Each number is 128 + 32 x the weight over the matrix's rms, rounded and kept within 0 to 255. Layers, rows and columns count from 0. Numbers have three digits each.

# gate: layer 8 MLP gate, 1024x384, rms 0.079, rows 473-489, columns 128-255
# up: layer 8 MLP up, 1024x384, rms 0.0831, rows 473-488, columns 128-255
# down: layer 8 MLP down (transposed), 1024x384, rms 0.0798, rows 473-488, columns 128-255
gate473:138135119168110130143160122130151149110202138081145098120173129092122134120157160203114129196121092148111111148080118101089157136095122175170161139126133138191122130098064169133115162155174062079034091138097185104107101116076120066125173210152102096102091115118118076119133150128136133146145127051134151122155142149137109140134138097119102173138108120133102096081145132116122076123103
up473:111107121143161141085182077120097121155126073116110077131146126095116113128153073095121065090099205121120152098148135120198090105181084180124134108140122124150121135136064138125147121096164100116151087150070107112141133129153141079113132088095178160158140122126169156171118112119153106083157124190075170090102145117127088105091183136155071104084099140161094131176079087149106127145119
down473:120054116058111097146164095155135122153138143153152127103138116178175050108127109178108088099158167154148103178114140108107117154131164165097115070175123106115116136070074124144142137042144030167163079129182139126074145153086142074129104118130114160151134118116163119145098134135112137109105079182096092086099069145116095157155093164123052130137138097107112200103084117136147105137102
gate474:091142123134094156143121090184133135133108123134097189145194146108069122167108160162135112151112106132110127071139095072150140098138048091094164083203110060158123100102160099135155105160138231122136146107098128171117093157093097122162118201161150111202112113123082095151116114105122107168124143161160121168127130129134131091147167151110146136112134151141129119121166129174159091110127
up474:126120125143158118122099160106150123114149120169119095118141143119135131111110198105098173082150136144182193121129061153100069133138118146169181157144085186139091180087152194123085120136119095115112153153160127126161134102141141209132133152110124124075126157149113109155193132095082164113147138104137146183108127079126112105104142120145189118113115138191147136119163129120137117197178
down474:124166136066138102144150149145134126215165119131182067151167091103083172182136129185138114144151113098169119143162122126110126112129078114071116087112103129085189112141141056140149142136129121140133079109156136166147059187115131166160132163139112132155085075161117110110151114174145122076124170105100133137066109161135126093086107184167073181088103158094147100144173107136118106114133
gate475:152114102112116116147134145103137086172096104110130161074066090186122062159067116132184146140174175126093151102211145140137173128128109127126125090103102120172081104097113110073092128126127145219092093148112109138119145055163159165093126180164153157203110127108139158175177167146130100127168095130103109143134132195174109147151082104126136102140120140134113118063145106129061161092199
up475:091097184126093097118111120108163107093163116153176146075094131120095145204091095109142154140153128152139164155075111164126092159140129178207102113132131140096116141149160139089067094175130212106183117117142049124160131178160133096095079172139105120025137120121053093091172093063113122152094132088198112113094138132168076025131152118145126099137110133145100120091117139103160161146173
down475:072130144099138079155131205177142095083127145174169140122082150105104145146153088125096177134124132053137129131141119145145063096165169172118088165110104144106130149135184088146071111115181144058158138138125112150165166130079097144084120166122126104139064127096150126134108138126166095098158058175142104067158105080167099077149145179141093192129110143108153158119057118188129073131145
gate476:154139142184100153183149125135077106119128121124167073098121128086103174130139127108208141127093127175156080155082145109071136158152165076147099092156110140111188076142061114159100091123141084152112115142109157141093112066149083156094131131146152179197153109103113091132110141150126122202116173102138149095144174184092136092127083166113126121109147069116119137086153075178077117114189
up476:108124120155148122151078094079143176165096073190100121095185168151184094122115119140061126135126156116059123147121167132136160155105117156116146156081138133134114124105138136125117130069126178110137128176153096150130155210159161115154098143133085097134107176115152165144134156196101156145188137150125103166106114170194153123142060180143139088139106130108145112113066094116098107169115
down476:111115103115136108110072120094115167143143097152101172101148153145188134169145157141146106121173123105116082195093099151066127116119134209118183139042135167135140133124164095149130149091102182175156114184153147114095145168135076143212108109118115079113116117109163110170189161167125146105100095149149135112112149132079141121138128149113148162090100158136193111137132114108136091150127
gate477:100072088088092136157119149161198036165150163165124111228116124129144224058113099016136154124182144135144154120197132102133165125165132119110149164188132086097220163101159092143078163169122116147144165076075105151150055134174139170062128231130095234157154092149136076117151086195198073159141082135157095162114212162132097089129128146132082123158148117130200109128103114128119117138087
up477:096054059087167107189082131083182129134114126166113179181043098115079139127165125111128135071081124137108120142155165146142101153087165113113092121208121148199126176188154072142073061145093150120154142140117149190062159136178084056101143121206133186114141197130114115121132094103106114106175129094098099109159074111160114143136052131104070115158169181180078134126154100213128062136115
down477:139079136116146151124113126062093115166139053128152083132140118085195149167115088151086121141196124132067136137082128121110158121126159117142190132151143115054151176094123132164133117155142036107162144148203145167147101136135103114126123142139140140115142117106145104101123119134165101077134115138191182102119161155081144106136113139129104113141179150058124127157128067102132071158098
gate478:150075150181144117089126127137155063142155107096080152067152208144162131160095143092090110107152146134188121110122093147118186148151129156155158118122169123080170073171171139149106088099101126119155119087145103162109099123137143161113165150059061173113156170059059135091139136160101149143132124100089124149158085142117177134109168083173188107115137133129123126181138152136065105076130
up478:182124102145120129142058113171115134144090131114066091128122151142108125068145106095184131128078110108125155142160126117095131113172164129134110168157114046156129165111113167084114163094117065108171092133144109051141128136139097108177126140179120167103113179231166107107116156148163138109108167108132118105112150054130093118241161170113145199142131152111123153138123113149109142114125
down478:085155119160074165150101158153107107136129049118184148106163137124152134143140129100168121104075130141175119142129127101100149105061168105171103153161091148135139120120189161125177203163177134191181169131099123083135129178118164133111132082101076121073109090123177107135143148138113195102125140200116128051100132144116124097081102088172133168122165183125127132146096127046142123118097
gate479:205145060126134123078221169112126114137090131118123119129171178184144200108116125087150098151060136097091094114156096109080161098200159116193186104066113131117093159153199129128097144128111075119121085109174117087111180099124174187146208100127101191120075101141138102157121097197128109133121048132136100109104101192125113125158153114209181154136200123144122088097093123161119149179141
up479:188119082102145114125146173157161156134185108116147109088018089091140091109111146120181165106128096176133120124146167111119109125094079097153179078059103100126130142143117157134107126103110169140157105154113132180134095100190127049169153066150182128148122126188103135161151124146158127181113154124078160077079112142081097151125160116183168191164119139162174150085132104215198148095117
down479:148164096149133101120150135119138105098126204116139117071078051098161099117120157051177059091121134129146077081079172136119108188147181082093047093125139069133128146166161162105163109161185185174141107114121148161139094182123100125096122144125179141101126089127123129145144149117065162176098133085095100106132129208070112130084131156122191080118121116106083188151149163102156081151141
gate480:136145150154128109163138142108157097181150194093181209160048097158141164164124114159107164129120131063114140122132144126145157114168118110124137189139148073107117151083144142109102174111096137121158129161159126157126148153106047143102138179126104163176133138082123121119129109125165154129115134114129112114047123162121121135138164143161142072124175118094134108192124154101127118175143
up480:098054077173146087148120125178103117086149088094084141126152174135137157141183129108165174106138110172096123103119175105113116101094115111155150148144115142075135063171124153121170098143120094119156109051150118111121130126151131160149162100145088083100111178149064170076151128144128095146157133099145167079154127094039152127110134139111157135161153112145133116136121131191124122092167
down480:139137100184119163087138111179082144119138058115122089117095187144105166126109152124108182156185104139114191148102144087132164170204143132127174066152158049108127144095154115114157120087133090161127109156102117120076087100126149129146112110136144141082117150146079135150156168134104100170165121091165176157156140171108144166138121142125163141067146130139182133161138147138163105121159
gate481:097106161126147121150134124125111128190123085152125114096142115139083154064162157157180191128152102139096130118174147147099133102081129096075108143107087108176074160109155167185109102081082116161099106113066080124130130136129124131063134123103134074060124134124068168168119089143148155125127134130072181182124139082147117081173173085094144072093108082160129134108101092169090162133091
up481:130165148124135126124128119173089112124148102140153082109093122127124124084131165102102190095100166163137118125180155111094135085103153142137173087122083096111159147120096209130123120109127133143155132115152076068149147100115164136135110148138161102102153101146045130201159113079099134137091091163128124120105173153087141129125171107088172086081079144099075120095079144153078100120074
down481:131126128133077112079162129084102078095126138125139184108082157148034098121082150128166133128125154122075078157140091139124099115121154148107076155147142128067148151112147169101202147102138121107158190123140133131127156118144103116091155093137074080158083111104145129115106125116158099144093134125152097129103085130144109117136139168146156119123127160126181163100172172116192078147173
gate482:104177094183129084144158196122128116146110093062106112156186138117091163135083154102163151140120039196132126132129123160102144060140158137078132139093137147094136113113087114197073101138161107137139171154085156091086088123177132147164103111111200094131122136122174162097143111100122138176122162128176152103087109107051144126119120098147151191151128165207101155151194107142168079143137
up482:118132115133166163177092131078148129097153108136143143109187109111137097088148131092152094068139120156165129084106180101158120162160119072115105133152106200130076123104087143099131170161124142084176169152123070137151126136105172149218098126132053217069112121114112137183142164147129140108111101147121161098088115137156114128178136130142067125108117095136157159082090133160121136150134
down482:137147159096137128077132077100182121105116183121078183105163149103097109143123108077124096115172108141130118157127086189150088131082094128118076135131165099098157205103087152156073143114170120092191141055132128136154074098114144171190093145118173139099144173092146154136053163135163211134102097121144093106132141163161120141106119110129134153082117085111132102157101148098146128145056
gate483:172113116175157126122132117084094135129138128128158107147212090133144153130096122112165100172093111167096167120115185179064105138118145101182147074110109118120098094103122033093130103086098159122100055125170151116126164159116103133132125107083155097112125138109103119103136093151128139107130207102064152112125138137145113086132118109124159115187153095093120168154142146128112129131141
up483:130096116145098130149136120175143146176105108134159111082145138102125137141148101125171138030170160152189082105136090113103154120098090111154165081103098146114084087155150123093148110154117218081151092139123165105070212150115141138147131118182156077065125170126101098127146167143123109221116082106119161101150143133107117077116106153108097169144160150142162105131140118173082109150123
down483:120120132146113111103129121100145064137093080166128091178129119152133176135105141134078133209147131088126108071136157164119133080161163207133111101110120120139117126167127155168093113138142145149162087185180097143121105123082150090120066131105143101125089117178096131138131129157115126134151119120136105182185130154136096126098162115169172145132115095127138174179171061118111117146171
gate484:089097105117156082102162173146122130163157096113138123146159146159098137132088144069119169172140107064160122108074096110117100160125111148152120091152144129125182108122183145112113076110133142054140087067033181164080108105146118130118158084090124120164118130110121156146145138110114091123140152131178155125160126120092156136146159130085129133162095140149130162139095130095110110098132
up484:133148108125139138145164120120180117083184143117130119142157135089129147093130154131096044096120129149125132178121145088154125139099149119148116054070160093144154114139136154072173105117136145129122169161188142158098131093141093128110138066139102121107097165165112103136084129118134198136155137125114140117113158092131121147131093123115117089117137137115152209100126166129158195104111
down484:161139151115100180081126078124174150056133182123181168196194108113107164148164123138160057131140145117139141111124110144095084134140075087126113116106206110123115110129133097128151169170121134155127161125186159131146108114111130113175144100113106124156141192187146107120096140121102085122137150133126154111126126118135077185165117188114090141115117169117186154168187109086154180131094
gate485:121170081102165117153123095123093144071159163089168134176146137088203159149111107069128053088021102210169140136078127092120162074107126079150179151152104078120137044160175133132104108137062191159069099125136111108146130146159120142111214179109125155136154127110135139070115067159084196165163077120150111121147146159121099170135096121088126104105111055106206126121117107171167113126122
up485:101178091161166131113085106157134121114121214043143103171122162091189127135126108116112104177135148099153181149111085130162139064088114107131180105093070116115151103190107138066113120115123105160195147140115083142174130099145144130115153145096104112122116126077125193122101064133135188189109104134123150142144071176106182158205178065054123055147149128089138134183147127157121053117140
down485:074119122143134096138135131133158072095133196111131115147136117186161106046101134158102198090039138176140149157093126076146218113158133149128152107042122121161144138140112100102107166137153118126187037113106142194094141170133128110073084131098116107098145123127098100151116047086133097137099119128072082171176126167091139072048158102145152075113095099126157101121163095096099144116131
gate486:153153157186148108135130089078115127140142136134160161164118181098130127196112086083179143140043104096068122159160206093078101133115100122107073094093117123141127119145159075090085138123183115176116090101125127116086136136110101154116113122176145120167119126127117076155160094099137148100186144102102114136146090132132027156118147121173145094162178132132151061119136127151020087116125
up486:103111087056138145169098133085105143066071151146139129092142088129088091140215123106152096143196084143124154070125110091194130086132098115127141153113106086157164182156125147077154180160103102107121124131117148061140129198091117094106137174061112132083163117108147139117124178151173164139067137168097104167135112168100156115129107123155130138203154119151131092104131106106177096100124
down486:146132121132140053179172101041138117141083211151163134095132169124106117159082127136127064102098156103117118152114138078106131168160102147100118131117145092182151162088144158073138152097099186086156178142123057179128141196121111094092161134126100163081121122130141138125141114037116087035119154125105160141132102082078148118060114232121132096148139109142159174118162156189136076136104
gate487:103131120092097115163122109166073084120141132142168132094139154084121168077144087108094094141170117140107107147151170078162156065149166122153143151146126176144093146175114130182112118145114166124176127136096122121117151118114118151105157126059091153128076139137121166121071163147090174119138147165190164106116144162175094135120106058136177155119130140123129166103147117132110114088158
up487:139147098148175151129132149142093123149127150101135117179159142117117158154056122122126145144074118156109120138145097051127163165132106137128147088141131126110136162173109146103172127113140122128108129133074156142131119118188165126138122161145192098110159092126115174121190116064139123108110123162174145090171140104093123153144099092094142095129104184131123145096140170090106097100091
down487:108095162061124143111151199129146112138116142136168160115118074129156098109124091160103134182109094111142144111056139132109050155182119103057232141116118103147191143161125147154113148079163161125098113131155162140132155133041091150132122162048179099151129189154119179127167124145153149069150159131122149103122119176129150118156148149130122185127108181149168156174139137058142207141096
gate488:115082200108144131129106114167101169125146162171126135081114103165147127109186179100172114133126114113132148139093149106160114103115133092159138120134069140123099143050133112111108113157140150162171069117133117143119080122094143159144113173109091113184149126126141064126123093126180130162148149072086143152132089135153085122182137102121089091152141062094139158088092141123120145109105
up488:187089144193107060166152146145164087132051126128153088136163172111136140155120121137134102134107112090099103112169053138190111146143166104124095137149131130119136121183115181131147163138127128147104165093085138175052114085118093150154096105113059098126072118114169109149105127098129120168150144147164117162149151125072134103130112067116101177071148119107068190122128145078089206144197
down488:152103144128123097123132146156054109191099177109156080116088206073099101089091130169077073181119126147163115148089129085106106096137129116111160123163155136137112167096167134174135149132106124105185185178135137153142100084093126132077102059109126102099140098122030121169090122147138099106170146126129154116141133114240089073147135136115149150116159149145082145095153184149173109117154
gate489:100164109117132130148121139134144112172125163133134115156065110099096117105147132129198141159092145082093140145168160207129111149119136174100167155091117125103105123092093125137091147119115072152108115149145121132088160122106139085102140128100077140140093127090119142183130133068170118139074161096195130113125153162123137114089101118142158124221139129098121128115113093120159156175167